config.toml
num_hidden_layers = 8
hidden_size = 192
head_dim = 64
norm = "layernorm"
norm_place = "pre"
positions = "rope"
qk_norm = false
attn_scale = 0.125
init_std_up = 0.0368
beta2 = 0.99
weight_decay = 0.023
z_loss = 1e-05
train_tokens = 157600000
dataset = "wikipedia_en"
Each number is 500 + 50 x the weight over its row's rms, rounded and kept within 0 to 999. Layers, rows and columns count from 0. Numbers have three digits each. The size before them is the row's rms in percent of the matrix's.

# up: layer 4 MLP up, 768x192, rms 0.284, rows 57-92, columns 0-191
# down: layer 4 MLP down (transposed), 768x192, rms 0.277, rows 57-92, columns 0-191
up57 100:485518528465552552377414424518482405549486516530396433427521551471433493469463422511477503425466579579504496482386497495524471461581439440570515477471538461562548498523404495422480472587479445456493458461512488494433470537459464495555500475509438420485482497562448523605595454598412470558512517591579476462469587494397487500497424532517481417594511446542526500508589556520528490501554468418529546543526508481554548477555452501500603431547532550480411427570539597486487432519475542558525524473457491483396474509570515530511568472510517491576547483454472473460439518451461547490
down57 101:553496440517553471541463567489542563472536520390524481530494573478420563568504527572545440541495500527538634453580361509491525607475521446500535442578455536408428442531507507561506517562579568506506480536540418525508500481500500451483554561440580424562474475497518514508438501497471496475522514457573459527486481517416537547565532467457488501538534509506498428475496433520493478548573537519495532458522584522524417507449613498500473519408417401451571536508475447502430501517461479565443583553569509423649516432544463467582416491481461435437446489483544517560582565536500523428
up58 110:489452503538568514582521504445503483418535420523510531575478430436486589563499529481456496584558556508507473431533516593429478458439493479476547532409558486520480567499574467457542606523537511413518541561515533638445524550520517519552531526480446574495505456448518530515487485454480541466424447526471451407426480562520555631496589519570433543499559572465484451382457527621437440524485493404545523505502469533413497458452533586541487444542503550424460570445479438535467466526493459483581573526478458497556491479513548494524566453503541593472575457501580517551476555458407470535
down58 099:480524536494618472488509470485462526466504579512411446476541505584446516503410518596485455524489502509525532546507526498527526454585548454507505470565470437517428472546457456490522439469482504583577505462521444557420448426512452498569462405474524548509486430553544503518487459588454462537447544537503433515538430512559534480509458407411499499449537494467455557461497494452546499547495506587523559532468601432455397509646475509574516472494483431493469473508556565439467532490544519471479422393477637369450472427519505526535562580470515517557542507405413453395556480555431537539
up59 093:521519559520460417591452514483590538556494522515524401437464486635449561419545458511579528469528480518491546478564454472498507433523450545472394593538441445638466545533555540502479518567538443493514409430540526578554421501524501455497546453486549536533428490499394462486593539614515632449510504482563524474476527464485565499446521449523540432584537411464472443509505465465563490582523464588611501413510542506497437524503508458527451494477443493423487560533456531588488457446544534413497514526465503463455558442585535465468506490449434505521520498560486502566485506488441574474
down59 111:583416469551450412485580507569478531473449487520468528495494513541403478539465506446517518528513496469513477589483561564481516473468463561523410451567481520552458491445476577393565482514461472403498526533527535516506495526408445533518431533463531477456537523549440496443508414442494547459490514516485424454423532463565419478512526415502460569556531476524482547539450570463420373601443456594577494508489471582512517568557562440520477572462378640415509539484498474467578467436506480521477512423428530449504580449525533532571449479541521517462535450412527557486580584580475483512
up60 092:517468506584600495519526511419529444496452544508505539474403487462474531467521563510517506585493454427487456476417575447474461405503488529486529538529558455444562500507461526566437516525490493440533493555473500578536538547514591447569502524505464502533559460476469357553424565460459508463466486520511448440486458566578510505564429439518500553470411512527562503486485490455500567554408492551505407530410540516522431590578517487505501531568567539417510476457554513493458542508465489446577496506483516603421529535529514452485502593313530475539643431519440531546474463609479443476
down60 099:517524554570442538516467491499495500492527460462499531513511498516525553469530473511525397448472485608501473562553580516440488484509477582568573542513521415538439435520418517611514509574449522455582496507466467489542538499452529443503503478480524488431425554546382316522525597553488469529495482486508380445463515451460583498513585546508482448488453358509489494500543424454531445479585470460485486562467514479530565470560531548482477431469420511405437470510489416465462471374555519515536512432528482509541409528423469453571577483580468508589511544524598547466437496467496445497
up61 102:475563499546508504473464545388536510545577487475476459547446500518601514670470525557546495482547527471518504431480470504533515600451520506531484543508586495556500549507607519510506483448541472474450438453510457496550428574537550519492535574467558429566464486528483528519435553554443401433432549509439545469555556421387460503496503531483444544480508562454459527499411595530520490487484579584393558467524612558446464378599509462510480505557407494466509412507469513517450519529490476522443509580549484527502556465453536474464438485442479509531497481504433374431538425457591532507
down61 093:480454458460492454489447520514587573528524555470458586535445584585528546483552468566532443438631512436502437516482508491458510501492458502533399440479519533536481468505504469356507552534504538531510422542573499432549506432480429510583446383473521578520481421459456528493563513509540489551460531452564356488499539534597450514492570498437448434446486516494514478516496528472472593482501457457602555544571493470540476539548466477455449426467563458501544481593573553530518473545580486542497500493463557540560483500529608497546437446521536529576505517400372437416507462501530562444
up62 097:380609480541568550446505498497553538526497576503530453503450423498471465545499509530485522502537505472500534492577489467512461537522544511481536411530393466533554464483519507519530533382525481521432468475526564529532489516435418520531499503477504557469523517539528601527525425473470535455503603458489657575469522419444567548565429524522430473489508548558446482511501536512601446495462517551560405546503497547604571427462593459522500532473538488573599541492426520443469567485519519492554413519441488424419522528490506553488405433439461560444456396525490499594536573410400498512
down62 097:458501443518491500509498434541492511422565412455495485495508434520533460587536571478401533558464490469490576567534623519478596595511494373564452526434478400569526619472486530459482460575531559452466486485458547512502483475467453460546464518492480462476435428613495547501447487423464464466513429542499463488606471576481540545482503456457562598488573462560491544442507580570485450501527469500518517512371431437516479558492499469480525488450470485450494456528607551565503469451581553444482452513557400466460541538411550456427513582552498472453478491469529570574492432505439568507
up63 099:496539498547416502550454579534463538569468437464514508473524499460484507450496577481452428494504465587488480471559417534518456494505473445480523514520549421512533626636502471642474496424507573433484353491516458491485421502500547419540601417505502522486551588563402607455525498521482501462516478515490513524510551501574594449505490524555455500469413424499539460471494488587503501498509504479456476505457472523395493495428509559531469492492502587430521542516556549371454413473423452507502606430505450513451512529428574534483543520372405524500458473462471513510575493454518511498
down63 091:462527480456483539567490506428517552442529448422519487459502483594512560439499437502538482600516509435503560630483566470432514502515538549495501451443562343352481382587447505651421501449573469424489472581492553555520504515491500533564483406487467428455464421430526494448454524527512531477490588438557465586552497474509514464491482485645509488497467489532461578457440530478504526465479501466527479476448488545492539472490528502531487529528565510439415560448417502496522496543504383497577503529512522535547563520454509516429442495556587466393491507466545495544470526486445439472
up64 111:635513480547528400406465465505453560528618546460527407518520495424435456518504433554553522504487509467421574471415518507515493519470413507494391462515587586609487545510446430472456539582472531452488579515495447546472512520465410528536448566549424341510563488539483561561567568521522516482479511456529534446412536515455527461498441460493478501476627451449516500528508535510506477447491574590560526552510530471513501459516554553461599483613542543535569460606503576471447447487575433451499501505479530480478522566491501442560532498479497536493495470514454479527416540483461576484
down64 102:577489508477586591586480405501463527534594479439480456454541471498455498548473495620346421601542445555496510532480512522491507474503546515560451597494464496449452606490502490525470497501477517551521467502541534517476561564430532585444520509433482536547533540562458575484581524470492570391478514562440505358555527536524452456544533463451394467463575433481431466537445534522509468455516415533485406511567460518566503575469490509542514502554552578575601567520512582494468518459476502449525525484536567473459458549433538483567470456475408425506550502483475543482484579536437499444
up65 106:495513577437466486535479528485368573461470463499435557426560496385504541514447510459465535605450524565500456539469515541530564472460509466498474529454490501523544498398551389489513482504539488469556448507557552579560494509473459513588513577530536418627484477531499456405501497648513612450446455506502536474544568552515548504491533490563522505493560470452439464576506406524499446545428482587531506418546481488515551511518495538526535512481478393411477517608551500419471447466418513483401528490440468555442528559475521484450452591508479549531406402500522508518509539427538491582
down65 100:502557494576538539508535536535439564509660624549515484460499571550470419507532498468470539382449509411370521528465551441460500485553505465504461500561505492528427517569453501479514455429437522470445484502430596541456462536521487517522459446470451492316537493502540509426477498485561536468569531507482419473527463468462441413467522535474390499591481499442555549493489498548438510452515495493476420453435545426505537432495485453461505446467551505602507518567592486453503528477455488499489547472424509516488425576602574584517502485531477446492471523492596574543553413544554464501
up66 098:503539453507502594572498524476474502469559502395456496519523507524509447478550498493567496440482571480347511494472571411491489432492491632515492466527496431489489475491468503425481530567421510419500461459399516513443529459470458441463495425487556533504519544551488403518524508458608486541457569554477558544493512454447441557604531571551525484520538461441442548470470570564480477559403482568401527538506482456466480512512572639485550479512457473436559449442537458483367518487478462544476559473502408457538452496503405504402556465580553570482460471596531545471491489556534582446
down66 096:442605516499562589453483530509524508555523568486518577481426491529545571487448389512362458443577522478510589549518537449508485462428580524478538423539588551520473502480414502522522477440461522486501499395466514518529406459491526495458453512480503439469514529511512526544538509463548558487578457479549491507440491474499561546445496492476500475520467478480437521461524522428610455518443578478540449564430467478466512587448490475469459564555581485546488550518486564516543553325542510502513529558575478494413598501418492543544474474468467499469621520584352420523429534524511448570
up67 100:491539526545522547505509492548544445517450511481579520555483461544508469514536444508443451448569544442529515428523500437616413493521505585450543574459569472537570577424559463487429597459463492484567558543515492486478480478472494515596391486515460514522523449437492437550535406490354562489558398419428402496574520601429475510568568562529473410460540541454464566507550491476471549394561461522446507563495489448526413449577567468532559442383485491447474519575532502494421504527529489494562448503464471536508429551541550540473462559512509488449513562503490523505574474520446418477
down67 097:521476458499442418464491513482534484497510551434428495573396562486543522494486581478521516423452533474487492478560581558428466489450454413499535492468504541441540498595484522551525460568456481479423455401531485437483533515552554466492586526444566494581570554525460571475547486443603445443533505557486470440488522419574480466462422508375562530407469426487564447515567547425560544465482484455537509448482507533478571515485552536516484481515495514651569493431585442510484596508467518529506594473511566532431455519531511413498581444463497487489419499427632446494521594484522548467
up68 094:575503559545424548415472550530491484556572508446479524628479545477493589499566517418459406518463499496545507552507379533546474568624544582490548475506503553477514519390481527488463474446516463508519525577517557555438512527495510532485495454514507503551422478327507435539457501433455501482475506475473469445540455446532547491517383522560632438523440406480496440544511500490508466426547579478452616508538468513503520470491475571481639505493533494525525519406583452426560523466519448397529527511450488460465492481530541562433455526546491485498479526499542516486591453579550524561
down68 096:493473558471526503563542412536455416470558505606516466358496533548516483512511502496490424500496449497487441499522516501448499477425440516515446409532517510490479548527457476627499445584430541545448428442548484551555589475502438501552494545459533522522496510486541508385549544563499533439511435481492657489470455525595505555488461480474473501474526476523449475445583504567469438415461536435537593540500517484512534459441518550477406494466510526470558428459524630500439480512418516588569601535446485519592532510385559468538555500495417488570510475434475489501474396394495520527
up69 107:554386515517503445591446508594547551463511572472516501429457436487477442461454539532486402485560575524573486433552470543608461512510522443561485485553537541510488461481447590543468457585524567501574590473451498435413609512486486457493496541569515495480458547602548508461552507530443448508467556470523497506361588555446453519494463525538528492457560592634445456483523452480448433433503450465431561462465520561502492475566459526446578470531507430596486506407466536471493461575495459462469559523516463472430448517403523467459524476433527460477513440430393493479507470494441449533
down69 101:509578481439386482536607432510575374530470518549539452537474553480450466589580516506515541528465450547515617488556375458539422539535420503455412465501440409468525507461558469508431510489570430548539464450569567476540504563596490522539434510452521520531559479509489557459476497497546622405503477514560528435610455439533488529441458466422496441476504539530481470513555530545495450532492531465493475530470492451480556450448492502559533546552503529532456529345524450481458470513562569472392491496397506505486516563502512496430595466514486540535542484498505591552481547559554463440
up70 103:481440501503545500484434550495509565551456390467537503497467457462390484532493508592495635429493515478482472593508478564603504493406534486447555463512519531503496477542560586498439428401564485526501427433568481492542410448503578480496331469408519548535507568554479495523459470486495526548410392478507471487542441504504481527597448428489514538484466443475514512402505480556471497482445493450457489500427493547513499523508484567494459480494552472536549534585513417534414489595504509444580484516445480522430556440463620478468497537585574499535478374492547565462528532551572493507
down70 095:572573602503486483564505461517498539420570503497490475516489574434481461498471487508415461490422545560481515479560473524455507436529367432593547405496451539488492500547456545597481488438554473486488475553452481566551633563507481456603592525500501470468513541519576526520494465450481465469621472577502476549521572445471571549490480513431499477501433503533562459601492492470489457429413509586499572591565501515485557467423489510512555511464446540449405526526423425517492589551490439431561586534562477537524489518484562511506460380437452484544430466519499520590446554545456455523
up71 097:525503546498456505528542564484555474502426505511481554528545562544531585461440533448493515456477521489499514457431466442551416546453438440499626441546547457544468571511510432370532581605566457453535505539460566469466482472480545455508430403406516479419559487540422429458597547525520478565505583489536510435539535556512465489495464469490481448496498560497499473492425451573504499626502536544580534498479496502462544511552521490408482608574497422563509536550457447520519577502609402448382458434615471531428515535504532486512502584508563493463545469519422498484590477503525544472
down71 092:443394474519506478467440450534521449519522503451613530421451497469486497544544418468538533439480510567574504577430425515496481433440477388482513564497434486460538310575454413583493466523543417440547508471467548517478509604535468447485505533545510501472467552523578552474465512541513511500496563396481613558497488462444465405511496517469490583482530415490452503452458497465579467376478505516423544537473497527543574502526574437460493445464525488515542541493503415495580529478561473501569452555462536577472396476495470590521529509487480486532559569465539377532459549480536462516
up72 102:510602550471496545452588476432558577446573447341514544489516405523415516448594579521481545501457447534507459477492602566483543449435529491410520528519442484522397410472484613523538484547419389493519440458507612455454547572482454530487512429562471430485446496467553498542497478459438582413516509500577485451541525462509551551440506427516570451504507600563476448497528439508526489445503490485481440432499527465481475483525471537539471607533456455524438494475462539550568528481489490502490487543551489533497549431527521454522629409519494466535542518455430508581481427495447474565
down72 091:495477493473499558543499543619537489573399543538497414477501519585431462458458497463583531443548441611456557483444456565505531523619493451423495557507609494534510518546559443545558511459618548521481481467429483416502479581587452465433483489467521537608478598552457527488467557445502498545519531515450536510539518494503493522485488480536523562564621468470425508504377476455504577432465554493482471465518509569526526555451469430435555458595641552546572526568468593479477503511503457573420556474504534477441430500485525488550521581518526471515556535523487511517571448531495549456
up73 095:438518537537599537466489480576512481505350501550492515471495545506459571522379547411459486493504555424445595480473520420505561447446438505520437529513532425432504518444556514450524451524556528498520514529506509516619499466510539542475413523542471542460527446421388421520596476431376475562463468583505531469469475381537476484524499517537440485504467582451479550521479519481506547479443510570568448487499545553528546523535548514437461536535493462393456504531506508540534531424519533451441464455433500636503424469516405526467454439538548410493491562543547567548487500596588542522
down73 093:585578535472526436469473527422562424477559520547501498549498482425564493398492485453476454517457534433514505535489496499589507490569492514533497521434400467469428548507427441501544531408528554433464549488502495483432477606533526613556508608518490474523449472499426560482432520532637529465520557418558531568458452481550481457460451453481512464561499517541425521556547566533532501557465464468553513543500457518465448463518452439556577550529573541526606440477615514456544450572468468555513519530553505386527470497394450486475508493573510422453491487485457464478399437411385498465
up74 099:536487507485493494552508544543510496558538503515520453496479589564422495546504488482491518538475511400448410510577450472511494452553468507454485468551469484436571442545510543429551511524567511587631550438494580449528402505517497533459409493455529540522471440579393474590442499470450506479490502562467489505409481455502524455484503600523505490481554474570532460488496455592422480473506494461451517443447530468421489445569496432592605602483450595546605492599387521447449451584411500454487513502406512534468448405520506602504520482487503506449511494545527533548503607582439557489
down74 111:523431479500617484539493466534532480527449476488511540491470545496452503560516564596489476488395483551593501556446433491529486511410473528565495482520428575468580452519502612573441444580527525453619585440402528530482498499537513613429456500528522513528392496496544431588516484492530521495514496373484494479481576504449403480546518505579391458543492523449531491557393380462476508458515493520620469490473480625476474508483508457505547471418522529535495450525413435466582471547490468541512436516493489504437493506516473506595488563526503559517497466450557443512527463431536392540
up75 103:546494499522445432516569546534400489511407598496471597589428524538490526610495569528522472522490577442507439481442589501512516546535488526484497536518400536460566493482558461503502549460468529480442466485520523408505450491544469421554500469500533521496477406454457431520448466439397478539604480476503521541491509630493480464451522562584475468553569493488508490500534496492504500460509450577571463491517329420525571520514406625512483532370476447540514435565557507465467427473508549528515507511519504537469450471575601566458534452476434413459476463466460479493452541525467613510
down75 109:568507516413574465525504626446548385442542513498554437565462564454501492425448525401492417480510486488586490540538595600523523478481419518515448513412468505436583512530514481442514537505585500397527538426439495469470450536565467422540381485490473515576468478511494445512556446418533462464463430577516429537459505526564481485566493524504597504514459455447473506456534631509409527541595552502565491485560519600526519468462506439522547382520450465490544504489504508423571528519457510619463499495543528506478563440534486481454478490495541459505452503545616519476512456459486430536
up76 113:508581594429463530471422560553484426601473528572540522483587515501519488535545510586450536550435493547421446498489605540532468463460576415423432515493457500563438604506504480479428430476517464457488558522474520505473508534451453427522437415485565450564484522593522504549476499536505473449498517533520509545484539406548493523526540450492546457468523608482505609571464492509499520503440536457447537479379484506480526589482554483425562477513409421440469418435524541497522403555515465513506554498403497544470488584533459490488542514437440499552505431437565473381509487501510640559
down76 108:461480524475557420511520480464540471565484448470492540520491513535558525518554478488551472528513548591483478476519528587499451505436443542444439447509496535542489445469477471541477524574457505488511519421591490505520470599521560466417518469587550483440568426513444512433412501466555453459459491484499510451473555596521501547500597535611530494534481422563508597461552502596523550549525500447508520471455502500538506540445453439484555580432563509414475484589578504566491483488516463443531505607406485476575529515546401436515487450552563575458488415531494423593390466319436553494
up77 099:511478484542537534521509542454550571579518530520474417504537488475391411490462493454489510477581579509507408480471591478468630537503553451494500576554499455479506495444513460395551520463659562454526528497543434500529622507523462626641390504529489466404488520536499434554477551456415488512497525578580498437482504536487495586445501487456526548417461418517450472506444513498433560480551552476487526495422471464456555512462519514466494426466501502519467529418449529515507450413515548492478480520474512582439550505580511456525511418575523424458535536512538511413506438461524462610
down77 106:528455537575564514487483510520575510447550555550474587460524553469542417501538450509509461379495524561529451483478540496542486509402488527515500526463499559489485432489370477495395517510605499515426367511502450401522479546507520624528463497480395529496578355488533501500450477465461546502505459426499511467469541545462491508474387475557460534495576480475408472464493410539532523464413539533500542567559479451465552487566548471578416486552464423452532508477557497509496543400593515610455476591484492573469550510537515503485437542503424498574458533547547505478552499454446453412
up78 091:519494486508459513509513566538481513474471492538444523467518347522476422507493543364463539491524510430511476511471570529448578459480561532517587433463440535511390467489519480493536550543495635448465409571557320522521447499571523544459405539491522519565508514541411474566525499443523546568443498482537521507479460483594557453491496558533514537511486374561560511503479469460496519577553492509495404364429537516445623553466538460555496477484477461504517544516544480479461516456505461425588524562588515553467491432550498420509555550540523483486545428499473489452566456488424459483
down78 096:516562478511445509591503517433508595438365455492510476530551492492573610522441540474502455411460487452500529482455459362496483555541462521509500509525561552529527426533596590509517656571453487547524427478476506464523517470527529483547452461440470450562468560472456439491442517457447560477506479509505573541541559488525511516531487472488522564434474520438518485521527538445476501341486442442507493514532393524542442530454511564576638504519581478543457540520438490465470488495553570578478516419438503552469580512489568528567467432476664440445467449463467528483500537504527526519
up79 094:538502627467436509486511509457544560569501491471516526436499474517478529563432400591584457538554531535474408512490410435502591437418491488515624459476567508543571531414454543509480490497559477513486420419542564517562482541513411473458464539476541504576421454492573424524491482494496513509518562506511476441572500510542473421481527480504536440463470532569440454514440555475481438521484487566501544485544521445423437453445476458493526460534420447548545377492576498597471560526479505412502594604530554529531471462483630491609491406472527555479567510475589532487495483511453458431
down79 093:594496481579492428454559550553491418495452459406502483499402540552459498531527537526461423516434433531574481572445515609453457536537510550479470425455586546447512522480578464504611487452514473412611561452468469469533501509490535468418545539529471443442485591511392504408449498577472494495518412417470487545515505553530531531555524467439501460630469553481545502536411428473585540533532571537474456473521477444476488532544498491533515487561550503433518505476520527485465460473459551541460522387502505404513532519513431418556468479544479425507411491523602470496496508484623471398
up80 096:509434506496429509518493514448543434476456521461460509500508525440369461446544492540516540477620484530491424513538493521452508461410382462483467606518429542501427497535547468492498511541521544427524488535526519429481516527464367567419437509555405481533452529511399508578526508535587554514546487526461510434499520534465518501621522469549546547543577484567466542516575562496460454509429340496499464452455509433472492524428453525527400518578450514516449567485442413500409502553380464559535454467494446562510490562463487537437505564503426561491439505513573543476548441434512552526
down80 096:533482469414579544534474485523631418415506498506499451453503512553414557515475502458511460567447462581467570442567556500542440469480529451464520494527580562440520465566421549498540460422549513412424596430430592428465499473485565445490542494550531499422517478523521570497492473523508487582460573522496583559450547512574479494508441543493530515472483510494578455498370410426450479546550480496571456568482501640527494520523506589539492526590507545480523526518501417456508474569506508565445395541517483531440490549414516479514596495441515567591584486439433489463504503473530429523
up81 096:473522574549458502463562534461556542424526524543547496534633473574537543563445552514508463459525556509450492461441519548446483473567504559539477521480505525529464518437475528547515481432543506461498592449521481529551455541566521596553598525527475555447475472555509440435493448469472553441506489472471432391513544468471557545568479529481465464537460515479387455440517592574446546473615547553493442596447444458407437485376373482426467505479499514456458522500522495433520569517472568519505509517498451507623543562520531385437509538567625501482470461500531475561457569520501415434
down81 096:526541542534586565468462507456462510548539547510524603540509536526589450488572456543532581534533520488533536476541448504517524585606456473473433501482476577537488474491485504513364479499401506478506447516431557495506551537532527543516473516520450443534507471483481542461574595439455533571501470517538417535461455600546445491541511533490362523539486470410543538401503381458415508624459507458480521443551432476510489557538491503500481374484552504590462508500482479484460412618528510376436530482444445483491556424457495490514533560516509441523540568519568457532495418538442453603
up82 103:503474560461468413540517513443585533502403454477550488425476476441526489502494548532507521530526496470516525540482461517523397500466484408487499483578564424532549466584537464491463440590437483569491479531557464553428543646493510435508467429474551498460405468515447515564552601410413532555452535455403474504487520552472486506441592420438499503450601518511509469526475407491414551479457622532500435563498466530476496528528600539507406495552525529566507502514584509532491523501498558461463591533469567599555439454577430499475514454552438523533555556446451522420453550450550483561
down82 103:396452503533512412460456482556516542461553442538425489439501507460518456495456438429460600573543539447451405540442408446418447569500554503523473464579503567468532543474625620489486511541542474524557461510471511569427474496503498554503494539556441524438523488488506396446483573472475509481495550532471451522469572481442464527447550539495522512466564588553406600521470529533526473530463484582482541550428361540489481588552483499533525444500524677509563494500543553577550602490430489473505496501405471519470546426433477481523535498533555564500458560465440476484448478461467460485
up83 102:554549501528460559603478532559468501508556546448557530467513472482495524459396470472468460562391473536457519540495495633513510487481548449489486483520522361484497601484563572499496494425497533475562439506455559584466522488506519502425498581480519512506521457412542480562498536455536516435556500512510525464503513444508586466592517429430457502640556401546504583425465439487621397467607415520508458546499504547527385436512482475470469539548448502502499562538425543562445504506582570451504487540442464500458445511488412426478524438514491521500531397588471499467413462497484546531
down83 092:413520587476535458394455519522514596459397489472534505495496536503598474548617561534576487538522598432509500507465587481412497528421514516449503519546463490559435451392489420456485527510418528526503495459581532489487388500536440512523436459462477529553497531438593476387502565429494492536491566488574563442465436578466500474540471471470421468553504568417523520496489635608430521449439470540533548414500496409532534488496467503611443525540467409474577450491599506518498552556543499495472448589529484523468547488493472498558513480484498437446449488448535440546457486486490485493
up84 091:448456615482507393580421510500541530533476455431551510558519468524439605436512588587556401471508475485502441447539466506563368519508458491550457462457611483493490451490464450503499511512539393497423516575403576527492530558509507563531495515556493466411594500426440515492618462477455462524483438623453491474559562528532494489440493552514533542466614429446530503495490526465505427551558537466575527526530514450563464499469505646358551485459480551626465525467503505481516427517515497524453551523524530531480433512470572500493508441474506584528508484518506498464472479486540484531
down84 104:582470517446448543471449527539495499447531451504533438514499579486521457595461497437435514536483504502518417445452452594565511597541544578472476513641382502531550558461491477518481537555504472554476584454495426474457528541499574489485550578515427485503537510476524531493507412582431392445462558506466562434527409588486500445578557512601499466395531493531487529511606492538532450533520421478505578485462495407509525470479431612618505431411540467477427522436543525508534451430495407495492494454476442543472500519526520425514528441520473502476465576472478504509562565573513579523
up85 094:403546500512559530505526515555487600450554502507458488524478460421557487524420582525494429492438554515558525496462581417462485455520584518521432403578465616457503537514457548450485613489517524460561570520534513470451482478473565504567450583493569559512487549536588500439527540507481326486550509478544579503489503447424477502506529507465550478526448542528586470597556591519551477440579510460397476431493490445531461470473541558564491486526373477583501490486559432486444449531439457463539439524563573516476510504482474507531482421564524541527386497420492522536478435424559494515
down85 101:504434436554484497543482554433539613539474510481590577480534516534463477537546428398521470419508427548444543506440526541434557460552487569535564495475582527452482466538566534540463438443484566562557483533471424531484426565575452480546420560465484532567504513479480484577473500496566464485467477332590533524489518514412404465543497460466496453539506536417426476596563502515592518561511428514422497472464466524542457400517506474502449449483439515480482540433381536493503455532577546480545536563470520450551414483495511596539548559480577604520481516473467501555544489450429557519
up86 094:503527533491457569474399481462501552540418465473588546545508420530537463447583455496407476544438477455517520451519507564421539462505548567608479494444375522600432532471489487514642505563453528466513486516527509457454488463530569507479498560429544440522438592529539590587510470473585498583485448510447493498453524552555411502477499502521495608547541420539531514534565451505606500551435550500497500457528533528607514466521508571463561450503455494495528556470525476575314458464438516437500466533438541430520508511508502455559421518510530585558532501494511515483444477601488460495
down86 105:461539492530536505444483485520610427422548513459605480459600456477502539494449484490466556473537544492546456481564441446516542471384563566503496544536492582441499563556545549504501443580505521476472550430492570526438535478461570518490445546439430478511571569475561454511501485299557459525493515532578495538518497472558465515485451500580442459472470492517544572542440550427634520540455499525529434424537454506512544396469572543524604475449467428469473538458482390478591457552487386573416498506466444544509434519494436485510521481510524482551448509448475557452510538527528560460
up87 095:487446484434533538564393437502611392414521504565493505470461530473438512366416516471425439434492450549571508457494475437510548520573556481590455484533494500528515535452485577490528448428517578556446524485504434431438517550495470487554470479452460502413495544534529520502470452477533512521638466530478448525474533507523488509470434466529472386539600456528593501572507501418503416397562549487455506453416528541531462536410483431540477562478500527474530547438454482554390528536416459495509464527553509476460573584543596540431529495444509522464520526599502537494594505544558534473
down87 104:539578504555511520466488547473391584450562521493588518556561472509542467578525466454505506546504486589510461465529528621560476473395440540486578575478502414433512477460447449467460518580506442503620567564498618418480525541451461456438497617420491502621573517448424476494497488574447474434525531532412542462524459503488493506547445484524540493523552505446457531548509533507489465464562542487499525419477499485416492464495551495538457422579492535454443475574501470486496482521535542429462592548511505511528482549452454390453525487489473479508412508492605517455571561563368449445
up88 106:488401559462568575475515474442616515492519571429481509423500478444401511525512480413573453485499482640469490488457497503526442503462527503490561478552422520533510459534591436508478543418584462535571410474547582501557511498520478512514525413492500506502479467593526488489444475484523528418472503469409465460550534619494550475484484483528598555525491514423609479574509434539491489535464423474498507506601557545564529492530495525515540523553502448626492395517579486427544435578459459469409540524597445513484525507479410498507512520462395504455549489562493388508423464495458490559
down88 111:460496680491546479546564554576516514464490520505498574450504488589473555528517591465535579389427466537521489541536419470563483489525492517573544599497572471485488470428460510491448514553442517581421425471493507475543482483527458563460460491534467494577473520515484578551395541514480390561523464523488524539485492506467476447506502453443545445447542486543473524423528488543466500503434555509445636431584498409594532440562562498533523503462474438403532470437477440469496551558546521532398472534498488506519486641457567463501544489581523572489417501471521442420531408463458517512
up89 099:409524538462462480482494521511519503440565481453454440486548545489470574519424434526425568478500479480566469599503411504535501519511490491517548504437478563535557482548545490598367514609435535487475545504505435454453448444647452473414549534510513511539449556427537543556445519548453526518443477538546492552471504488493604489527509472528449587558462413525467465455481441494548472532478547541482509570468507521477491495489576417492532531455426509358484535506473546459395515493459614512414569598485413544520498605484506547538485465442466527527456517552447460561457491418575476625
down89 098:600439511507437400503586541509473414537506480591564438459444562527566465459502425505487513524544413551475525445534474525380546527483523511455513467570507510530531502579505482493504444491543528422441507491484461513442586431487493530527551494504485447560523419485456530442475463455559521443548532469482563446477475350560494465434505506478520531491601570501434476567551482521371442407591480486429525437506514574519460534476516540569369468539517483457422560507481467469594401486456490486529574516621442484446399579506521488524452531571482501504464507460520492392575520490510509446
up90 093:417502416516530455601440501500572458427477454551504488410483446568487573566552405460427453485458414411474497579436478549603475474473367500519511589545475529467524520450553433513495555479487492434415493535566466433607620581535547501522494438455569559494454481422481514482539509487489525474426496453478485443453438445526524484507472491609421471481471489560501509518520547505467576479547506458485456578486421526469578391443475486456524473622426473606560611536565505457513548457476493564486538508547531524488527555514491495501515595486475550450455487526463531471431571500529479506
down90 095:468567481438498456415466538431427495514489455561520528600571393490503440587522553487565475525486559450420499507493641445415456428482571561507510452473520474518509487510470503482602510411518556495545528473497466490432445553593489570545478573576500549441458551519432533472424496508464516537505547538600528472569515478528479445455595447528488532487511535418513469485509617562505450541574516496465567504447557530529446553540548478509460519441591438535482475574549492542446429487503559530400490500491395474552511542538566496548552619438456522458498553465531498560526466456378579453
up91 101:379596448547600502482492510552452485521550433486510462436469441447444568456429498447535458603448575459553508404466433490489442532455571450490457479436496540510518538497480475510672527500455517483523419503393641503512473513504508491467504458504619499519528563415537557527472520530456407492490591474484468527515486550408557521576449439578498575510569533530486480541518427515473466454462553466469437532475477534431516505475463510503421554382486523536488491572567401490488519499559464398492478497512671514524446501436483480546502466554498497514514483452560515469492507454488489572
down91 102:387441476461431413534495568499421484499442442533599523517507504572548450562459498430485486503404442596552541486447382396481490509569654389447499522510441486537441484577466463531643511492458503440509543516459493463477512508429530475454461511565463511550546552568487495577488495443517493522461435526444445442558518476511450504592511500484434515483488591528518533516476561471466547485484515601476573504498584548488563506489540447519508534423527495451555487508411479477415555508472497518536596494458546580405529482624479559461510575517515457512520413543481470567443506521455509438
up92 091:543491450557465502514488521436531419519417326442507459531420458503522475409495492457455485557456468563509531465537475531475435534577501524510501505503547493421504546449504528451471489486491451486583538528493545417482438577498504542530498554393583577526432497502519498518449510445403563456601544440544414554439550408520407461584462493485549510500473490535514451442546448566551487535468547456463511572466544551502480514475585569451436465513550541520407574495484541554539576462407552515525610507557397466485508460451563442464581489523477582481504521535445555491468468574419624514
down92 098:455431439444582621525498482441515559487528509519479503505534461502434538584561497428541526450448491546536553493430597459499430539508558580465565500487513345441481485477443504595411536470567573570512518426539382479455514544424529413488496400576508431507481493527549488541534509457564480468426395542555446522524461495601553550484410398518491498461507555502517520522524573468443456517499547528430467519412432454499649458450503533484485548500525459565438500548567534540446477492395517477552514516520563539475500525512552542608564509494502513519475600495492541526519487511468462536